config.toml
hidden_size = 192
num_key_value_heads = 6
head_dim = 32
norm = "rmsnorm"
rope_theta = 1020.0
parallel_block = false
max_grad_norm = 0.5
final_lr_fraction = 0.0
batch_tokens = 32768
doc_mask = true
train_tokens = 397300000
Each number is 128 + 24 x the weight over its row's rms, rounded and kept within 0 to 255. Layers, rows and columns count from 0. Numbers have three digits each. The size before them is the row's rms in percent of the matrix's.

# layer 14 MLP up, 512x192, rms 0.16, rows 275-419, columns 96-191
099:140158118161088125104098109125125145128146133157145107136058117156118118102206113141145120122160165118114146140156091136126098095104147116133143111113087144119141115088124102126147146140140115122117204134137116123130144128126120134114118125128146064170101129108154146110158083126142140187
100:132113134135098156117132136126141095135130091150099130160075113149132141137107122108091150192118124104129116151160084091136128137140139152107112152114130121123146132160122181116131121136131163090140135175108132140153095150139139167088147147101140161193125112115114141143137148139109118119
099:108123109160093120123066153111131134116101118166161074144126097149122147107100150105164136134110109151155096122100115145132105146133134125149131148109122126124105111131109137128117156141136148088120089123116141146149093122140120148131121141133116181121097159151113131195112121167130081131
099:122143127137117100150178049075109145170111101129137095148145141128161095109121163103121155122127142092119137136105093145148124123175171147133132094137109132135127136121108095147122113130135172158112160188123087110135188113117110166118143153100154125124135141140146153133070133160145161120
104:146110137129150101125103091105125142168109120137121103120156074134137166156074137119127123116119137130117130108134159090115164147127138161143128126141106122177105167140142153087139161148136117123126177140120179090119125079161166122085153139139119143091114165136118111144142076088077138114
099:124107141109111100130143131154134116111147118148109159162175127097120124152165110127149168120125085126106128089149163117117143103130158133118085101159090102107161147187155099086134110147079113153097122163136148130110128086168119139137119105088090127087110115148134115099085096126104140133
102:099110100146121138122097116124145121128116135112141129102100102161150124133160105096133090122153145133123120140126120189104136149118103114162102128116142077134147112098097134141129111147101123116113136090147119145128124114172145154127096144095126166132169156109110146104125120115122147106
098:135137127115082129107091146142118127138097178153129128109128119102106125114164176197147101110143113143125137111141131119177077133142166097158122115151147145112160115136112102137134140141145151141160182087106146129111110113122138120124106114160111116122121127153135134127110144160116162099
102:150165162106114124110156173094143137135106156151116158155120131125136138123157132115111158119151104101160144159087093163149103103181119157141149087141145108114125127129118116138169158110112168165161144138132119124154148126096153094100131152086140150094117127138130134108146119109180117117
103:138145071141112103159151116143173112093134163176151100124122135111129127117098143109115135122148152155095106156110153124112130138119107159128135142146134103136100124140126085162128116079081083091184097095130112091144156151114125106129093118093110101119098104139123138156114173156157084149
097:103129099155101121138100109107133070128137146131143147116110187126156166154164177122100132124148117101123127161102154153120146138126121103159158120154105144123111129152143168158155143110148158157144155116110135127162149120131129081151185134115164116151161112143110100149141136141179112205
105:145138136138099124085104130118078129122147106107164161109108128162142111156146081144129121085119163131127128132126142126140131138101104110161150144130134086128130099095130117144055207098173107129166086129114137087103138158148106120164135124167143133159089149124111072131133124088149136099
103:107130093139168114154108167154136176148143136195124143118047129122136149100127092080110142139122141160116147123138090097137067165160124159159148127134143103119089172160127138099121140174130138149117109121161155129102186146112139162153161122136138169157122150144127075120153160161114134075
103:120145134117114137149108132141110135127141144127162143109106194169097136165155112093085113126115121154131108123105103088128114151136131118100131099092153082158130166128144114077112137100144148137090078117108107141133167132096171104133138158136102160127088145144171122142116118120159145145
096:127109128156195099199123152132127139151116132145125083157125137124155126118166142141111148184115132126140177096109132148120116128144163125150135131131149092165119111118088147125148124145137165147119139114134136113128144125115103114119177131104136123121093068139161114099101100135114142150
102:143116158093133107142125122089129103110109084111175183149120092148089153078138131137133156133081125118123120141122118085146102175143143065134118132104138148139134145109125179113157100129131089137104123102169109149116118110131109115156124114150128141168150119086104175078137121152115176102
103:117117143080135133085158147132164120067126068142140129078095120142118104123149132099124159121094116134136124104088135151090128094128140131102155141098119153147111152132134120141145122176135120120119107090134081171135141131144129146127148169148112126093101107135095128112133137105124128103
103:160123114116081130089141097117114089133106120127155143108108149122146118134149162095153125124125133109144156139136148144131113087175107093158129147106142097099132133103130121139132137137105135153113163157119119150169109136123119092134112136104123127155150135141084107125141143153131142135
103:111145109155133115129148144159151130130090135134119133144145107146127171111151154160147129130125138122145142109109107162165147096108108142103150087088101090109141108106122133139139140124124107142148136096119159164104151169138090114123101139149084147137120121146139097176118123128152168150
097:104146105158110114121148121124119102155119162111157151140131142117161082113149140099168106090153152129124116156158155137101135137154133088150129130101120142160170126117112137109120136113101089104108159144118141101141112098121130104199111137152132150152142100134117149102146115138132166130
101:141121144101116144088128129143107140136128094107100132138131163169139113149126118164147201102108149117125150133115126164153105141145136147137174165142161114109142126139061133123142101109133146133147086117122134132107118158135150173115151109151105098134155131140143128112141156114144105077
098:109101142150124139080161127097112154138160181161156148171108111150120161088100142135139128129145092141156139114122096121146156148094132114113079115166116120085149135151137159101139107147094124157119107133081148128112113092158098130167131111129129143121121162154104090116135124114136113109
101:147135136162090119123146114110120146122149136122128118123164125140153136089150125158119129130074152154120154109096142157160108136159102135113133171111144137154160140134125151093155093127120057159155124092121091144137142103130126078111165175114152149115120127136138162145158127121109101151
092:146165149134117134123163088125190125142126168132153102120131085141142129118138102097124150143143153196148083142134125174122116148092080113113102164156127088106119113095150085111115123159158090112142142087127129140131077139129098157152114132125105116174124110136127149125128124134147132080
100:117124085125128142098097137115134161110103142106186138143107089117142106125124153132118122133142119123135072068123132136106111199136162106128139106174098124122171172129121105101178108144145134143119198114129139135145146179126119130136114087144119114122180115112125144089122101121142138154
096:104094118084111102119143123118137124141133090136158099080101131103138090125113161139136137108186146158145127137133184062130103136170144127140157158108114122101110175111113158146097148097121089143086122116130186116177163162147127134142131125138143108106129120149155181123121118144142110168
100:088168128128129134121131127142124145119106125108110110139148059114156163147115143089114128146083171108116126089121130119148108132173115151122114158125134106154162154148077125122103135151120112103128168135151121161115144168115111146109150109131138143134124158103140143134130106187104151104
101:110107166100083141122166162191161135118170121128108172146128109092093161140105133129107151115097083137145148152127174110165138111122165186099141141136154122124144092176128142114095131173141090120089132155131079111064109109116130114142137134115091159143095094116113108101091132110108147121
101:140099142153104149158167078161104128110124123121155078149124179087107124150144138111143099139078117125034133129105146150156143097106179136121149133120115111116115104130128097094107110060106140110143154142103141124099100094162106140138147133161127111150165111121128078150120123106171151123
100:120146106115110101134137130139129155115127125136123143109097117078116132128127124144068145147103130176135162068131133108115159152125103118126161110126077123172168139121138140121106115117137125068115161124132115109144120126135120112114118084121110158142106156159142107125165166130152093119
097:103099164146127141165137128150108118128120114138132111100097143114111144115128114109093075139131159112168116119153138102110140150137138158125130169138100153139146127066159095111138106114098151152099112119170118100104142114141108094077155173161124118126148159153140156124126186114140144105
102:149094138146106137108128152105131130125130116132124088138093123142191177134160131115162075096141114113101145134118119132119135129127112107176133142139122190133142148099158093097150127123104144138107065105116147166173078125131142124095120148180101120111117118151139135151145126094114165162
104:167156136109115147135156158108161094148122088115121152137147092110110121123127107120127125182117115129122160112164132145157121168147122080105162094123125109111146104166132142134121081116137122095151108136068178125111108110146166101162116122113135137130163088128087096125137099109147128172
098:136078186138163141094130118141151164086159138132135125136148134113159165091104158124101145075140101112140130102124161137140186157135116168121133173105114133104130187171166130123090158077162107126101120156136112138146114147106108115151171128099145095120128123126129121140162150141152126120
092:100123153121139165172163144123103148108112081133145129104146122092100166111152093109147139163149127106148134125114166133146118114150155087126103172097143127152160151126119138166126111136136152162153127117123140159126116073145147102121161112157174178105107151126125083128170114106137122130
105:162113144163095117157131157179152194103137179114181151119108142125158148155113178141138130089123094128157175182147109127117120078156168089120143113133156128107144145142158102129151136137155100098120144146108174154170118166131137137163119162116119144144143160115122152127120111116139138102
099:117103130085113105138171157146120113142115110127149140128143162134127123086083122099138092064130124136069088128131113154117161102127127137141134131115124110111139173119128139120109130154118121071159126125127128146136140132115138143131112158103171152085172173110137094096136143119153134148
105:124152151105114148125125088124143119135148116118122094087114123156121107142158146145123146124112082117126158159158165110158098184120204128099195125138115132114139129105109172159084102104122112106138135139118136110111156152110124120163148089167114128090158145144164149143135147082100113090
100:123142090079148143121109115146095138139125179144148121165183196136101122125152134143130155117146148183093100133111122094112153132122148174108130112139151111116132146149110113086120124102147142181147103147129157167094147124117084145122105106121130123113139124143140145133121109126127156094
093:099137127160119101165160162151123126171157136150152105098093137135118161153159149138152174146159128100109134135127108156112135087159051115139171165166125131102126158144098157177111093101149158155124149129122156171133158119146155133103129145134147154127129078130141134107130133135074104147
095:111148116170130133128164122126083116093117155063116187120083137136152136095124090098160072150141143156132092133136098107124124115155143110090137143135110119094120193130076144105122181133134159171139119123132157142100118163188148089129167146111078131122124109182108101145159138138144160141
105:098141124152192146111140106138123183098137126108119145150159108086122098128098105125096120096144153115159162136145143127115147112169122081154084143076097144134143084140120162121097105147114148109102111144154145096098149122142085162118110147153144113144156109159126116134126160097122075155
103:117145163171144128098158125151131159131157129117149124128096149164133097129162092171117108108097125142115124110120135116137144148107091177143169166099127153106113107122125143148094141163096179120110100123095120124145089157089159128105108126134145180087113106124080131131075109143122160111
100:148149114141122097107158069151180111119106136130174145096092121138091113143129130111132114138116126121086102110108105129109147135155161174122148136105189076150150110117123115127081117106071119099129150156122127117129140107127071112156122121149121146116151153152133113132115133098096139179
096:103103057136109141139111105100109136145123161127115162110158097089118082154072125101115112132126118090121127109134113154175134079135106158138171193104102109168126152123130102123109130103135119170132148118147170146115123134173147170111132120135126122164135133119126149134146103126120071100
098:159105126129112159120160152110101130156123078147110113115174121112104092138166119170197119100106142107143123081118115099137120160130168117123137171145109132124107114120147133115127131097100139159144145143107159139140097092127157121102115126107116125092130140105167144125150134216136154145
099:130172174113139139121090130159127114145125175137126132119092099145122098107159117128109143145150162129074095140130129128095100125133102096138114144146078107111151150103103133150075133096117126131118098125113127114127154186110147101107116110137129158102149137139133094136147110153140139121
107:125131129156144117152105131091127150121089132142103146118143173122150144075141139138129109147123119091179088151064140131104119113127154144150106161109099114123125081163121125130183139142147122133169137121135160121115127149161154160105116113117138153128157139145160129151144154111089114167
095:126097159117113147119130126111092098113119167105126116127148117147130174105099122142124129104168158115117102118132100121110140092103174134135112109180100140092180127127144102140125130162116163133096116122155113138108104086102106122145115146140144157145110167136123121102137161142124108133
101:090141133131166124087132147093163071164087141142151136151121144160139100128122128162110119114130182110141120117142156110157125153144158154145106144127174062137141125148132144143100152152144140105134141153161166052161124148158140097087112154120121135127118119130133142125166113143169098123
112:108107137110096128125093171118113119126151130142118128116113088106168116154105097147124117134128134122151095099111124143096116079106155130138118097181132133138107121122128095165149139163147120117125141085140102094139153121103175144138093118099122156108094128118134127110105122079117158096
095:108123124118105112148095167163139109134116150126109090133149161126134177114092134103131166081131094120100098170142142151129091133153122128117138107125109134125136119095083134110113108153142122135072150126142126150128126139155162107130155132158091118125113141131115103135103138121146135125
098:121175123138154157099110137117088130155154130137146136109132095113116116082161118162159161143119123127127132149128147081165146119130083085155129145112113126133118115094198118086148140095115170097163121125142136110113145128157120136154156129172073129144085102112103104122140162137110129097
104:133135148120155152136165079153114141167094165116149156086132103093134119150167111116138105135148101126143131114122083111094098115118114159090133157112125110095143121122126148115086076160174137122114081167130126106107126146150115170115127113141172128102114127111122164117180123140096090120
099:069107126152112140124091164121102114122170132144120135142090089164141125126125151131161158109125087121118139168111160149135113126113132093108191102129143122085147143127155130122123115139164131129121118142128119126134123099143116129135122116087115143127119136140172128132169144131090178082
089:127117123105160123145072138142143115134134159130130128108107122089116178162138131105123122144084115116172135118129084145178146148140117150139133100102121129129128125117173129119120153140117107125098112150110133141126117154150136153130124133128131099113141143092147111150146114098181155154
102:105123092131106102138107127163151130133115134084121157131134095082142161138097147159107168135088111124092173132129158133099146096143102099138145144095111135105142177125129151102120169112113129113124103102125137116140060087111049136131107116126150110100064130146115127133142124175120113154
092:149113164126114148128155135141168119111152113130124108106100125125109112118132137120061116147115115127151186125111179143152129107110149120128088120103153123149087133125120164193112128141110122113113117160124125133121113087118101091117189134144137145153111127061138103142142153121136158113
103:122124144123155091122152084138131140121145115163131147139097078139110129144099134111133124115136111108147085153147115124137109129147083143144128106135131107106082128143115082073094108143147176146143112129120126102127069104166152132135130120154112112140144148122117135106148143119170130174
098:117132116109160154113111144097167112159121121096117129180168124100151109102133147153137136120147133133114151195135166123132134121112122131118133129114144112138141124114122096116159144104108150152111119091120160107148097109145108084134133121126105134145072115161151120116117144123148141122
099:146116076131105103103106097150139121155117139155108113125121101139124093138107116124162127148148131129105158108098108142107110142150149101128155120100134132146108151145131105116088123109144171170101154140130127150154145101112114119099120115129102135160133102154113118109136068135121115144
097:160116140138143086096169154101121133094133159140115107186161133162092097135095111110161162088115093105088126164141121135096125075109166100122118101127142126136132133133072135121133080080127138115166162103106106132102147148107117135152138180130130129118119114111121140144114129158124121126
099:104095158112122110115125108126113137110127083133152131115116142139132155130166102108134159116120130196120176098150073129148148111132122101158120146114171154118081098116130154156132098094116173130130109137095127104139090154122131096134141135086103111122121144103136139134115072148140097086
099:139129109124135129104121130126129090103143090113086127147133165177140130114113126120117150140103114088118129136091113168105107162114104155118128144084152123119186169204134133103129120138194079150081108095110135141117077195129146103098123126110081164106145108099108116115112109117106122143
104:144167133155104148147134139121168099142143075158117136171163148140160115128128099117148150073115127139144113166153107115153098126133168151134122131129156116192140157119132096121121085135130169089159124143126181122149116087149142138134165154154140086133108142136138159152100166131117173118
098:136131162109108144165151163094112132122151128146137088135137144128147145138114097137118136086158113094197082139109125101129124116130096144114100073148132109116106098149155152087128107140146142128187139101101144114157123114094160155126095103124129122104121135100090142127069079064123105113
100:190111104115126123097157101124155139123126081114137168163124132113094129145140122097148117141135109110139106087144118153108142150105155138158127121117110099187146143141111106087098127166110136167131128147113158124111113102141171115136135144145127139191146108118110169086187142122110144120
103:115128138175126151115128119095115137141091134125119098128114095107182150090128137142135137132113141108108079144078138102117161199164154135134124097116111074139134143133113114124146178123156171165139111132114111119133140126132102176103125159099157137124142136125108115118151089088091105124
103:094096132133113181103129153124137145140103093118165124148115125120150082114136138135149080139098091128113126102174145098093171152124121163108139110142129125160124133132154124141108077124166165123107117131128090106106132056157124117162126099142146118090125105088129117133100154173184126153
097:096158126139117122118108123152131136133145144149146153093097148120120158099142084173119117113104126121061149092094146140143095129097113109133157125114138131119134130136152152153112159141096159136132112105113144160125113122071124128156107148077156153121163142085109141147109117148103122092
095:130126118157114143128136136144095070144138137158131126121099132152107104105110144158155117139125159106107099113120117140128087116136124124144116153127096150126183113122116150158129111159156103125179132156108095107104137109160162148139213162106152093085151152135097150140140144106127120131
107:093129129138163149151158106188131130101090114112138126136159167116130115139172153123087114116122136131113160115145134167165126113098188137130144195111133105126124122138128138156150113112118130093120130135142130140090135183137136141150154125137140128105080110146116134123141089169080136114
101:103105138118106100186111074161090194147143145114098116083136137133114131121149142140119120144143113130094117103096195131106136124117159154123164136100094111123144141096142142137113133151121152090097098138131157152143118119108156163119122120116126117108154112130068079141086107101142130120
096:115137176123150131151114117077159149150155136143111138118111108127117162120114135154077138126142128121150169176151119113129129130132163139114147068109131174158114073140103107146168126100172143111167105102130133129127136170132150153120138120155110146135154140095145122109111154145122092124
099:106140160118109103106116125142090134136142130150083148110107136124093083119119104118107101133123123152148101129108158113136118162087126111156149145142134145159164163125099112163120117134092137155114156108150154100133110119108089093118117107148163151097140124122149110157136091153112141142
092:151149132113123137135100106152153166146082131106126103142103145136095145072098139093099102132123129155149153138107103132128161139166149121131180118140136148166093117128140145146161150097126154135160121125102130130115148157141121115117149154078105115155124183131103126104123131128170112143
099:153113139153154104122170118096129119170158149121115119085117117109093142117152126125110123147165166173150124128117142145103128098115084134140116142154116120148110130147135132122089120113109167151130088142098169137094125113132152138122151102078117133162175145114123109123137157113125103088
099:125142134119104128097129142096155172078136114133126136152156121153152117152113127077125145101158166134100139175128101151098121137110161109128177134130148132125127091112063158122128114155106101155154089093132109091135174170147175180110151127168109098095142129126115161084121137145139095126
102:122133137093063106085155152132151137130138102130134120156100165122135081123167136142069100146120143109115136128171104107097061132101084124152114148112152139159171158130113134147135098140144084154097117129118088120136116121148121122093142118132144078137145146113108084075131101115115062142
097:194106144111101107131100106127137139117078112145120141147142113149120123139161077114090133139077140120118136159103159114168119086121118141113110093084136140110107153110133145141157130156133127088082135127118129124137098127131122131152122158161146100136168123122169167118088124115121133150
103:124127099106116132101160144089129123083099107128118122113095130103132133111121125139112050092126112121148112130147143131139154135162119169139128097161153160151166134112126090118148144155118089086117186129159147138152157111139116116149107047129118065170103109098131119117109134117126091076
101:132081175085136103087131114143146134111139167108112134121140122104176116146121096081138097162153145115116119123150130088110123148125160120144164111125106108107118068110114143080167104174116131133123130137173102133111129170154112140124098151144138101113151137144110140129134104127141101096
099:113150121150119093096101088118146131115096125136112189131106137125131146104090105149086116072162093134128113145154101149123079117113122142119142133162145115165131108152090138160126081119165116100098113118137102109143121111182143131124160141117149103103101161158176126123122118110146100110
100:153116158173149160147113167126127121122116079157128102137100157144170130076168155108070130089085137156144128122126120158145117123137143125124130134132138161122092115146143152105134095191133128191117112129135145100171106126113128129107140154199084124111092161145151092114161155110101162135
100:137141124126104119128147102152135150120093149090136161077127095111144108159135119105138132133116087143154113137132178145121104110111148163169135175113132177162144160158157162106122164125109110146202129104145141103142189126128118130165125143103136133133137111094140130089111086105128077116
096:149113111177145165141137115115097108151144125139112121160137120130175120115125110116115075130136114140109134097135125115118124153119154102128153084089123085109148157201161140108107120143140198133145077145096105089072146152096100144151113148146081146092142160092159164114126125109148095124
095:135125134101128090065132169132130117113112097140114134102156115103148104118083139123147192120105132128129131144139099134129175106133142140117101126115140133140108100095133124138166105111119122098132129144133137065105184158159101108144113103111128140166160150151112201136164127183155132155
098:117151133092111109140137102174095132112120114113132131151101111131184132130133126070126093118134124096148123128146122131135123174085100139121120103120165126138111147100138168148170057105125128111160085157179147094119181150121139128144179112096149146104069139100158148139138111133120118122
099:127112119103124133167146125119115071131125078105151151108128127101180115085127151105142165111152149131165123101158112140104164108110069107102068148112097173157104103143140125156127168119122111149183134125134117143129130121088091144133148139082131173131124155116153136135111095093133127139
093:146098135142136139164095121142091118150129141144130126103090133111161075133087139143122116152124144115100135159134136152107104180098118169175194149129116143163175126105086167151121132117102140140128174122082144095140129143145135104135172117124126120147134149111117104133093124111149146145
099:099134154095190139114138139070123162117145161151125126107180123127094123096106138124128110168120111134120145131123085093162086165116068129097137113131098135146147136109124132150101112138102123128135130157193153112165178129096115173148115129065129123132141127154097140148103149133140105120
099:138113094139134120155148113116119134143105145115118137089122104138103120111103131107120119078129134121139140155131142097084114112097137117169107110094147129090147136193145156144178158140136124102151160119119121121138127130150132121134140129151131129122131089151089126071128131132146125124
098:151136096135133112099134119201118125129150168122120085133129119122155107108128125199106116101151121104127097087130146122143164102087144091126135131117097145095179058149124082088187133154114095135145132080139106092151127098139116139121120113132132143144096131101096139104124104176165148106
095:092119144130170119126124161107118102135118105126128091144150130146102094114075135170134135127133125133121088111135117078096123112113139143118132164171117152070129137138129104092103143113100154130124156172117122108132090163155137098153182109123085087142102106125101136152128173157160117108
105:083123136140147093126125176140134111114093074134144136175136096089124106165106151177117129115131134132132086143129122141137118130147148166160126112101151109108143092144127148131122086137119147154161172114138148082140083112144184079150121110100143152122126166109124129153134150136101144157
105:136150107111096162134147140113134133093145081135086093104139151118135132169135156145129138086128121104163141124124145133142133130123145138172137136147088127151098094105106122071126144113085105149096120105125101107097136123154121096146091190089097107117162099140114097146157147179165121121
097:104096088147105094141112110087136126134140151084144076166132194130118137127106138125139138120137100147142108105148154099147100091145165134130145135130107119109111141130104124149150100120139136077158133122113090093118187114136113118134179090127137161163171152130099107130107117124115112133
101:149151110152101185129109139141140136149079141092088142130185201172108183159165139153143120130133113114114140100116132122136118130141122124121141130096134143102166096083106125135126098104163134119124153143118107156178153141149097115109143145103118119118144115161125131139151111153136146201
101:169117174139141152129137155139120146098158147166116102160138174123125101155142093102158092175128127150117168151153124138115113101159084128167175097153155081122107142114151089131154156144116131148126137114141139154143123105131121110182135124108126124120097164112137141119116145113127132111
102:104141090118095164097118101118100102169080139093119088114137119156133125108180174141155133176103154119102159154156120144091114112157134146141121126139122090116138114106148104145126123125158172135112110092096115127168158119148151114119081113158165152119098114097117109137106127118134110144
100:124111173107112087156111123121127099112111162139143120183154118108075132119128149111133149133156124131105130119121119128165114137106104129157126098142110133178165135175155150115134153096129068147129044124131173135116147141105153133135107071125119134142108110104150105128130131112140144118
095:136088156082150120080123100128152098116102113147150155123136161070064158153099107126164142127131091175180090103129109083130113145132114113142169138122093150134161166111069104136112123097099153137141139130161133146144085136121163126124117111139100115110089131137125074139136118120163131104
104:098126067118100121127134146131148115105116126125109106127125071127118124158160130153171168124163141125130139119088115133169129104161117087110079155175134088086134142109095118133161127155120166104102136126136105131129138138165121158152091128141133142135073097129112143141129157084082160135
097:149164146122106106181135143117135131147082100143149175123162132104130114134154109144172133131138159089137145122149107112109138111112161125135112149143110144157147143131142137103142115126135120181114151115128175128099144167146125158132108155133149144136129136101150153161109130150128115128
103:121157149132114115145110115160157168155104122093128144158141154110155133141110089157093071134143080121126128087119130116077154107149087136151139119162125123163158122129161125111149127097125139145101136103135115137080134161113115110126074132159128101131140088111140105123117123168110083158
098:111122135118141128186108124161133123152103149070166103094118119108152114116121148111128131143125120153129088104136173115088087104130124160099102156141150130126120122128130136157171129120114172104100112095165108134132175142147094174159108166105162112113104141090161145159080112096143123101
104:116095134164150132137117132151127120124146148158061160114136124112130199139130131148161092109130146134117111172124102142078125120106115163116168161165114152142160158142132096097109141105128149090105173123102088163085141146094125122137126154119148137113126151112109127119109083105096124120
099:110086187143111143115123121112097156137182142150148124085118099159117139125117113122109105139143110115157148167180169101093118123134115106144124116120135124164131137103137148097082102134122099124156129115120102125071122122162140133127094147119137114135152118155125144091099094148152108132
105:091120094122082122073106131113118099110098099152094138137128113181149155110100113131147132145137099129164094134176146130097071147133120133140103155135052127123125139088159104127107109148173089121097079138133130161097157134161127159139147147112156118104095096112134173141129151157103126149
092:113158130085158080116170127172112103122108121062132164124136112128138151121130140108108123112092116156131122116133090115158131120127151090137099112142148168176095109122116127142149150115108105130142068103130142102185145110150158138120171111066119156129137142140106174123127169136128098109
101:120116079139169143098148160141139082120140159151135087107152078113088095104106156138074115164161140135140076142135154135138125119099129147151114159128123123096124126088110124141079144144131106137133092166162130122127125094107124093117114139121121138160141135146151111139129123173142101109
094:112098158091104125090069116151107119146094162138133149097150146110109146137122079169191134124135145165113105131134129146132135114134185106144131112144152178144135138120119131167086134125147122130169147136132110148140126074142145100120116125104131095144140110125129098141116136122116144162
097:120156158112142127120070088157123173114146194091132157152135140175178141112102133143106120096101115146133112161123161114138104124115109108151158128137112149111119159124099124110120139109132155111141117188119138102133117117121142092151071136162131113143126115161159114165132097126070128131
100:200138123161077101160166138124110125123123162110125114118153069124120140128123117153114141091122145114159122114171134151122135072080156131166157118092158106129141166124153123141129129094150134148123127139100117129122157112132117120102091096116065165135115149140182093121111127096120106152
105:132135130122143106172118145142145146125144128101126135112116109145099130096121152183122159140179158102101145155156107125121119138123119167127163120092104148171096146125096140123126136165155130117062124146136163115181150162067138171130138090171130114161130152128106121142114113131108128134
104:089111134162146115159143135165144117145129092173157143141140138178144155173139087114153134156073114173134110124109094137107161117105150121145176122113134120153181156111101110092163134117168122088102129102141125086157109146140136123122144166147089096126119149160137111121114086105126144149
094:123111121059121141105161127103115111123133126167134148118137097127127184127126133104112094172117137151112170125145146141093103080149126161127101113175121140120139170131134147134158160146127120167094172146172156093103155169157089080082160103101162111130165146153134124083145073132129119137
103:128130107101110129130148146137159127095128161126114163137096161144140105102160138151132140078171141134114090162144142125152073135088136115132150149124112122082123177119102146122150101098062134094124128143145125077136119171093089111144122138115110138121115147146121149151155145157129123141
103:097190108126152119145113125119123091145158147164161165114090115151125139112113155126094120192101165183147129142138144173141110125144121127131176116101155123170109125153118141084097127142126117140080124147117143121133103131158144113144144109130098092177141148161133175134152133142138125173
097:151127157118082119146084136116146089138130121128164132114122117106167104135141186114089084120132113117093155109108118119126167137091138068110103139126128111119109112086159150144129118141103103140136102106105096149097150113123126131117070109121124121124120082130091134137153092123116116173
098:120115184128109137104093110086145152107123100141134084157136104118131139155146122099099133152137119134134115102154117119128103136126080177121130133127166133135159127121185137157109144147139142174080062141104131115130086087075117146112101136175137107145119102097092127133133114163144111105
096:177118143163149072078101108143148128127117114083098077075135154106122105144153137132115137145070080102149125133074156114131084118097081155114136110139117115142125099095170128123105128099174166142109137116141120095090128096108101094122072143101121088119171121149120133111135084161158130104
098:091134117124121159102100122131072132153092144101096126113100120156124115075136154091156100171065108119117104129125143106120140107169141121091129148127146150159113149158112106100106100181115146120149106097106116094132141123118131152115139116116150107104160149115142158096108105132121095144
102:101134128169109140118115158136162151131112152151131136126098130161104140139154117116146125126107144139116084126119105144139140129084132129090141116155127142166117119148114104126108131102093078168138111131183091132129118110129164128129100129107091093110171135111123140106138135126128127145
103:156137127120119146143124082102121138117114129124142139143113125119094140178153113133108135113156091142121141123131144133112154133161150138126158154185179140118097100116114114134166124185130118141083158108129132126102123132114119170169098112121140094111108134156084095123131133155130142124
102:110150087114135126150123150095132106137138070144126130140160084159101110120144130121160136146155140126114131126130137111127131163098160163146161173121110131120164139133121098152117127179107131057137142100099098117126094155159140105151162140081128156134121123112125139108116146171078134098
098:111114122158121130157155111119147144138138117103152141140117101140097152155096137146099092094102094093148129086160111124139115120132089083079149122113134106140061095141121121083140098104121118111135165147129170149113168162108135162153118097131143125112152120138128116130131120109150101148
093:128150139121175125122122107122146122096124130131126150127150133167157139152124086087140107171131120156155083180126188129145134112120101124127159142176139147137129111111138143108147121165142126088134124067132117152146145102114131137169139101133111133124080104113203133104124105117134122114
104:143156113134087132185127113094166115178099146127118094123112140151122144086098107157143151155143175136108122123121133153145136144144154132126154110135171160185145114129137157138106103120105128147131127116157102095156133120153144119052148096113116147136123117156105101119111144122164116110
098:148181108116072134116084141138135103143150132118124126144152139070152128181150091135141099126103119115157108154141123134145120106167124145169145164117128130165137115138127148175146133126139074094130125137120124165116169158089135141107101119120137155119135137123175099109134152116137135135
102:131104160128112132126166108122124108130108121104090152140151179135126150143145128106132136100119107143142121103147134166123095139122169126110123146079111151081118173136122121146164131126131136122130133123143130140122157096087081156102124126116094090122138110133060140120137105161146097122
094:105133131081120156080156123128152156119130138119155139117105089124147135149144144164118099148099111157115126133134131142120113131083143158163117163116146185142141105146086201098134135142111099127117112114138134156131125145083092153126099117100110102135103118115113170102137110116149179104
100:110133092090145164090131162176097149160072122129123133111115125097117122151138115179151124120147164157101123177105129107114143146130143127111177136135110116115159083127113138115126095116127113113092123102124116142129158089141141131164157126129101130086112119119141104075164134099104142120
101:166126115113137117144122115111124157124129099111161150153177109107099151095072084126163107117150140148128119096142103115120106122107107145083155097108140099058118097124130106132162108149121111105163122108114154108126150146131177123147122118180144110102102141105117141099139117172115140121
101:137146149140086142116137141161142127154181124133064147114094116152159129168114122136213134131149147117128129098119158098169108171121124087123107135104111097099148102158133157105133108114124095164110124133156114164126076119141136169127112092140106110136139142148129180114147120131104118157
103:153125094100166125136124089086103118143173161129168109113157136115127112096139134110086181098182123162099112101121110101078169117144124160125093096123122088126133108122125138134117117088107124142162148153082125145149091120118141151165147112126156151120110117123088141190136109146101157098
099:110111110107147138110142134107144121130110128129168170098125096123113122147151088110155095093132143139161085132138123181109145109125156161119147106160140103123136161104119080083121100157191121150120106126157131088139116149079161191131119141158128154135146119112177118138088137108122107112
096:115150090153144106142120121161143113184131110146143117113101130148155140152118135142160114122115137119110130162152128119121107120153118128119138093107114125116126113150099108126163122162128145122143106115113104088098065137116134164106133116163127131157109164108085132164139119098134140149
101:170073120140111151178149137163116112141111135134126161073116097151073148137107109142104145148140090137113145131113117105126118108109174136129122124109154157181124113117130179089162113091130101139104125125136128103176098115107121153102125131110106149149125127192143142124126119103150156105
099:123127132131182138144125124105180097122141139165125120150113111110108112165146192146148119163137144110152138095130089103138112119107113129124159191149135133152161135174120065144132100171146133109107161126120080105107125109106140149151162128112118187113114119099135095126088146153114139097
099:192129112113091100159167134126123123151143105109159140100139094133136141133082114133104140090138185125124158109140146117150150130144110150096145135074155144085114118168157149125101071141102112127122135145116116094143153126079111146141115139116179109125137123111114140160091116095107152130
104:119132107121153151120170158097141154150126128129104113132116151159163136069134113114125125137145160137120129141134141167151109160162133154124150120130063101103149124122118145147156107150158126159140137132109113117152100136162116134134127116156094108105137097123149105133129124128121139076
102:153155106150115133136139133152077133124147129162120143148107146131137094130143110150149160091141153138126130112144084129094065129127144114165174145138169099103158129118169108119106091141151180146149120141128122109169133183174149093144168110117074107129116122149128155146168121133146139131
105:137107115144168104111053134106167129154140146098121128149128128176127137101115119112159110132160113111113150119175172127119144085140145132124109105130131145149142139086129126113131149118115122168123129086105152156102105124072120137128126092121122117100111086109160107089116159097106149078
102:116148136152172137135115087122118151109160091112104118135126120143108105173127159085145141111130134138126118128159118165151196142104118110185125111144114124110118122089107137142147143114165134106165117134119178108101118153142113093103116107117160129134141164130131124166127080174148116123